{
  "num_hidden_layers": 15,
  "norm": "layernorm",
  "parallel_block": false,
  "init_std_qkv": 0.0236,
  "init_std_up": 0.0236,
  "optimizer": "soap_variant",
  "learning_rate": 0.00638,
  "lr_head": 0.00792,
  "train_tokens": 278300000,
  "dataset": "wikipedia_en"
}
Each number is 50 + 15 x the weight over its row's rms, rounded and kept within 0 to 99. Layers, rows and columns count from 0. The size before them is the row's rms in percent of the matrix's.

# q: layer 8 attention query, 384x192, rms 0.235, rows 204-220, columns 96-191
# k: layer 8 attention key, 384x192, rms 0.233, rows 204-219, columns 96-191
q204 107:45 64 28 44 47 43 60 39 71 29 37 40 62 68 58 60 67 44 37 35 85 60 35 53 34 76 60 26 40 39 58 57 45 44 60 20 26 51 62 19 68 43 54 52 45 40 52 51 51 59 80 40 24 43 51 68 67 56 52 54 42 51 67 37 77 49 28 56 49 78 66 61 76 79 68 31 60 48 52 35 42 61 30 65 46 92 43 68 60 55 57 72 56 15 42 64
k204 105:73 46 37 61 32 64 40 47 56 37 69 45 50 54 42 41 60 34 52 59 73 78 46 54 45 36 40 25 42 59 49 78 52 37 45 68 56 58 52 34 73 17 33 67 54 66 56 37 54 05 40 53 73 48 57 44 31 26 48 34 54 43 38 34 80 27 48 52 57 44 67 54 68 47 55 77 68 48 48 37 35 47 70 26 53 26 35 54 32 53 56 26 58 65 38 42
q205 107:69 32 46 79 73 49 78 34 44 55 63 53 56 52 56 49 20 53 52 44 68 55 43 50 27 46 76 35 62 53 50 38 44 31 43 80 62 74 43 50 51 39 30 49 69 30 47 59 21 48 48 58 67 35 35 30 43 56 42 46 48 41 45 41 27 81 45 59 57 78 34 42 43 36 45 40 15 71 81 83 33 71 73 43 62 42 41 56 43 46 61 73 53 57 48 64
k205 103:30 40 58 44 59 40 60 58 64 65 70 72 49 27 56 60 53 66 36 68 63 59 52 58 35 21 29 44 55 42 79 41 27 28 34 58 25 57 28 63 54 46 54 48 44 47 45 38 44 66 62 63 59 34 47 55 59 74 23 78 30 35 37 57 31 41 32 58 29 53 55 48 31 55 26 44 37 34 88 41 51 55 59 37 52 58 56 51 40 66 28 51 46 56 62 71
q206 103:52 60 62 38 58 37 29 26 37 60 49 51 49 27 69 60 43 74 60 30 43 42 49 64 45 47 38 42 44 53 49 68 53 46 68 50 28 53 57 47 30 38 58 35 36 31 68 33 53 36 83 47 36 78 67 65 36 48 43 67 54 62 58 53 26 58 51 43 50 65 41 65 51 48 57 11 18 51 55 53 37 46 61 91 43 44 37 69 53 60 74 33 34 56 43 24
k206 100:51 71 81 51 56 76 41 33 78 51 46 56 39 29 62 55 48 51 63 30 58 32 48 44 61 53 68 46 86 68 45 24 53 35 64 54 63 32 71 61 49 44 58 55 57 46 76 43 58 61 52 52 61 46 42 56 29 93 50 34 40 30 50 44 62 59 59 68 41 69 39 27 67 59 41 49 39 45 64 48 47 48 51 49 65 64 42 60 51 66 84 18 71 50 42 47
q207 115:31 48 50 40 61 56 23 57 90 38 36 54 68 55 34 70 35 63 60 45 55 32 72 33 46 35 46 63 39 80 43 34 50 31 27 67 54 55 58 43 27 45 52 65 37 53 47 28 43 35 40 41 60 44 65 27 49 74 71 40 54 35 56 26 41 39 46 72 67 31 38 70 69 73 72 39 15 49 50 54 58 35 68 55 63 51 34 38 40 33 59 66 67 58 53 42
k207 099:24 69 59 53 28 54 63 43 50 41 60 44 38 38 33 54 76 67 25 61 49 37 51 62 53 33 50 39 44 72 27 47 45 54 50 71 67 58 52 74 36 59 43 29 46 47 53 45 35 46 41 43 65 59 68 57 60 37 39 42 49 42 54 64 45 76 61 21 45 50 15 59 72 52 84 51 26 63 68 44 47 26 53 56 52 23 42 23 41 26 23 58 37 47 51 80
q208 103:57 51 68 40 44 42 44 25 74 52 77 39 48 56 44 55 17 48 29 56 30 70 51 62 47 44 86 80 51 30 49 60 37 37 32 56 34 37 67 61 39 48 59 50 67 47 59 79 40 71 56 41 34 55 54 23 75 69 62 65 55 45 34 64 42 51 64 65 38 43 49 43 35 61 56 62 67 35 86 77 59 31 53 66 65 38 42 51 33 26 62 31 23 61 44 47
k208 106:55 66 66 32 43 56 56 22 51 53 41 30 65 16 38 69 51 49 42 52 44 30 58 55 36 41 56 86 45 40 92 40 71 54 51 46 68 64 83 70 53 43 53 39 72 29 36 23 50 49 86 14 53 27 41 48 52 37 44 65 60 56 43 66 33 40 70 48 64 49 55 12 65 28 68 44 61 39 72 44 27 44 62 31 52 32 34 52 51 55 26 39 29 78 44 26
q209 103:54 35 57 39 57 57 32 33 60 57 56 41 80 31 46 54 39 57 29 68 61 59 29 39 58 50 43 29 59 63 59 31 48 32 54 54 51 73 56 51 44 22 40 13 27 54 16 59 44 24 58 53 24 62 33 39 37 41 69 33 78 45 34 63 50 48 66 40 38 25 58 65 27 59 62 63 44 38 70 66 63 53 75 43 24 75 32 53 67 78 28 47 72 63 55 34
k209 100:16 59 19 25 35 79 35 31 74 67 63 31 42 41 58 43 27 74 33 31 23 47 47 58 65 44 59 67 51 21 28 47 40 55 65 42 28 53 48 35 54 68 67 40 25 35 45 49 44 61 58 35 55 45 41 55 53 40 66 46 45 60 50 60 78 48 65 40 27 38 51 37 64 47 56 42 57 24 58 34 50 66 59 61 40 54 72 57 27 55 49 40 67 59 83 46
q210 101:40 54 42 49 39 08 30 46 37 51 45 30 65 58 53 28 62 64 59 67 51 42 54 62 52 60 52 23 60 55 45 52 39 37 71 68 62 42 66 52 38 48 40 48 40 52 76 41 91 63 37 52 70 53 59 41 39 52 81 48 66 71 63 41 36 43 63 71 72 77 84 48 41 07 56 57 49 45 44 16 47 70 67 66 61 52 90 41 57 33 64 53 54 39 45 46
k210 109:53 45 51 62 77 38 54 53 32 52 38 25 30 39 46 52 52 98 51 15 51 62 48 56 56 66 77 30 56 26 56 44 38 34 68 62 37 22 73 56 36 74 76 49 43 48 50 65 51 60 60 27 29 66 55 51 78 52 53 28 50 39 35 39 52 59 52 42 62 63 61 62 47 31 62 53 42 59 43 33 44 50 55 39 48 45 59 22 58 62 22 39 72 40 55 78
q211 105:63 48 42 53 37 36 22 14 50 32 15 37 17 47 44 69 21 66 44 65 79 43 52 55 33 59 70 38 54 45 60 16 26 78 57 35 40 45 52 48 62 52 51 45 45 56 35 59 78 34 65 54 69 76 30 65 35 40 65 71 54 62 52 57 46 74 49 65 35 39 36 35 30 49 52 38 54 42 65 45 44 75 66 46 51 60 46 79 48 41 59 70 50 60 54 52
k211 102:50 23 33 58 52 44 65 37 85 54 59 68 66 41 61 51 28 55 41 49 59 61 29 50 46 55 68 56 62 64 54 42 29 46 27 26 54 24 59 54 45 88 57 39 41 40 54 29 32 54 28 78 53 65 63 58 43 32 71 74 43 74 28 72 59 23 53 59 40 30 50 50 59 72 64 49 50 53 50 72 46 43 69 55 33 21 69 56 56 65 79 62 61 53 53 32
q212 097:43 33 61 36 61 49 13 44 63 52 45 53 49 45 32 46 56 17 42 23 54 16 36 69 40 39 48 35 48 72 72 63 61 72 28 29 49 50 34 44 52 49 07 63 66 45 66 31 69 65 58 69 67 64 62 59 45 41 49 46 35 48 60 44 43 46 53 79 52 31 65 35 69 54 40 32 75 71 71 39 48 59 59 48 44 36 72 64 49 51 59 68 52 58 58 24
k212 111:54 46 48 35 37 68 54 53 55 63 52 57 43 53 52 51 37 40 44 59 80 48 30 52 41 75 50 30 40 61 22 51 52 62 63 49 51 37 71 46 26 39 25 46 50 50 51 31 35 63 23 34 66 53 48 45 76 50 54 93 35 33 60 46 65 42 39 23 61 43 88 41 62 55 60 49 50 61 47 26 39 32 46 44 74 23 40 50 62 47 63 63 35 68 64 30
q213 105:14 39 37 30 49 80 58 43 51 63 49 63 62 50 74 61 49 49 28 54 66 65 50 51 15 51 51 31 47 63 66 52 25 46 64 44 36 37 51 66 31 38 29 55 27 61 55 53 58 55 59 45 34 50 64 44 57 52 69 74 51 51 54 74 46 48 71 54 66 59 51 56 46 36 61 42 67 48 46 55 76 45 32 14 42 37 69 71 58 38 45 46 64 59 62 78
k213 105:56 30 25 55 76 99 54 38 44 47 81 38 34 52 30 64 31 52 36 32 39 41 51 69 56 47 48 58 40 80 55 53 67 58 43 50 38 46 46 60 38 44 34 59 43 39 49 31 55 45 35 33 13 55 24 55 60 37 68 66 36 58 45 46 39 62 58 68 67 81 56 65 75 21 38 60 38 75 47 46 52 47 41 30 67 39 23 52 47 63 23 28 52 42 56 49
q214 109:25 65 56 31 60 60 37 22 49 65 41 58 54 40 47 55 70 47 50 44 17 46 64 38 47 49 38 46 57 58 45 84 45 56 50 45 58 43 49 50 49 73 56 42 49 47 29 51 62 48 56 20 45 44 39 31 64 56 47 66 20 29 65 51 42 42 59 88 66 45 61 58 75 70 47 51 52 65 51 35 30 72 58 67 72 57 27 34 36 55 36 79 44 48 32 19
k214 107:09 36 49 41 28 37 50 48 40 42 67 45 23 24 59 62 68 20 21 36 41 47 51 38 52 51 55 47 57 41 45 71 34 61 39 43 35 82 65 67 24 66 64 42 60 67 43 67 63 44 43 37 63 26 29 64 41 32 54 36 48 92 29 35 57 43 27 30 42 49 41 31 45 70 54 43 50 36 49 36 35 53 45 53 56 52 44 59 12 60 59 44 69 42 36 44
q215 102:54 51 28 67 43 72 44 25 67 43 47 66 48 59 64 31 40 48 46 76 50 33 63 42 53 54 38 46 34 75 28 57 72 61 42 67 49 60 63 48 47 57 62 52 39 65 47 54 63 49 57 45 28 33 89 29 62 91 47 52 40 32 37 45 70 44 57 48 56 27 64 34 59 50 19 36 81 63 63 63 44 52 39 51 50 57 48 75 49 61 41 43 63 50 33 32
k215 110:70 50 62 76 33 51 53 82 35 57 63 32 23 82 69 43 36 56 41 55 34 41 65 46 41 47 57 39 62 81 47 42 40 68 61 32 60 39 42 52 45 52 49 40 35 44 67 41 43 51 62 52 65 33 70 36 46 80 46 46 63 31 48 58 46 48 44 55 23 32 66 68 46 32 31 20 70 46 64 41 50 31 67 63 41 48 27 54 28 61 44 70 70 53 24 41
q216 105:74 14 62 31 51 33 36 60 41 46 38 59 66 70 44 50 49 35 58 62 45 44 75 69 40 62 48 46 58 41 60 26 14 69 71 45 43 46 39 44 69 78 81 49 64 47 41 79 33 50 44 74 52 58 38 32 39 53 61 81 45 78 59 60 12 24 52 73 61 38 53 68 24 37 39 56 33 02 31 30 71 53 42 60 54 54 51 59 23 79 68 56 47 53 70 83
k216 102:51 38 33 46 52 38 52 70 44 20 28 62 39 61 51 48 38 66 66 23 53 55 26 14 35 44 44 71 46 55 69 70 29 38 52 48 33 36 55 31 46 57 45 71 66 64 48 57 65 40 12 51 56 59 58 49 49 47 58 54 34 84 41 51 34 62 70 29 62 59 48 50 50 51 47 39 55 29 44 60 41 58 71 64 76 36 73 34 40 60 47 56 31 62 37 58
q217 113:47 66 40 52 54 58 17 34 46 38 37 32 82 14 43 49 38 57 47 62 31 46 27 33 51 32 49 50 46 67 50 74 38 49 58 55 14 42 33 69 44 21 61 28 86 70 55 63 44 61 31 42 60 54 62 53 82 30 51 41 47 25 52 84 47 59 52 45 32 48 48 55 68 51 37 59 49 40 52 20 82 37 41 51 73 71 45 48 58 31 55 57 35 60 56 34
k217 104:61 52 50 41 63 69 31 67 56 42 58 29 53 38 31 70 60 24 14 46 34 46 56 66 60 32 53 41 62 48 56 42 96 79 53 52 45 53 66 57 24 57 58 43 50 73 59 31 30 55 50 56 39 19 73 35 39 44 62 47 41 44 74 32 41 27 44 59 59 42 37 54 67 42 46 56 56 43 37 50 63 45 61 69 43 37 43 63 59 63 38 39 10 60 38 37
q218 103:56 44 70 65 47 37 57 56 34 59 66 60 34 26 58 40 52 39 31 61 63 38 30 43 42 81 59 31 57 51 56 56 69 58 41 56 79 57 56 10 68 64 44 44 50 55 54 63 42 50 41 48 48 53 63 88 48 65 38 24 50 54 64 25 82 41 26 37 49 63 64 71 38 61 48 24 55 58 18 53 35 45 50 53 41 52 36 58 92 42 68 55 36 50 43 57
k218 099:67 28 66 55 63 41 42 40 35 37 28 34 65 55 52 22 61 16 41 51 33 39 52 38 56 50 37 74 47 42 40 54 45 56 48 38 43 58 57 32 65 72 24 72 63 23 41 14 59 26 58 54 41 35 60 74 53 43 33 37 39 14 46 58 53 60 19 66 54 86 50 71 50 74 56 37 68 20 53 47 49 53 62 57 46 50 56 50 28 45 68 69 88 52 56 57
q219 103:34 65 37 34 77 50 60 29 40 76 54 33 52 27 65 76 32 89 36 51 66 70 73 60 85 25 38 31 09 39 51 25 24 30 40 54 80 50 39 38 51 33 55 38 67 69 37 62 54 26 41 54 32 55 54 45 27 27 46 23 29 70 25 35 46 36 75 46 62 40 69 37 64 51 45 34 39 38 58 58 50 59 70 54 79 43 56 41 36 37 22 50 63 52 72 52
k219 098:47 64 41 24 55 36 54 20 56 50 59 64 39 48 26 46 28 82 37 25 70 54 71 62 60 76 57 41 36 44 55 58 22 45 63 42 50 61 66 50 60 51 81 50 62 50 66 37 84 58 37 44 28 56 32 55 50 55 34 76 43 74 62 63 43 28 38 76 26 61 49 73 51 62 59 55 33 57 80 26 55 46 51 44 44 44 72 58 41 94 47 64 10 09 59 47
q220 107:54 56 47 52 55 58 39 58 34 00 58 33 20 52 86 43 50 57 62 38 22 51 71 44 49 47 58 43 57 40 49 43 64 22 62 52 41 61 55 33 68 43 48 49 52 45 43 25 57 76 58 74 61 73 50 70 61 64 26 46 61 71 59 61 22 45 71 44 39 40 45 42 60 57 72 46 56 65 76 67 19 49 66 57 54 63 63 54 70 34 63 71 37 63 46 57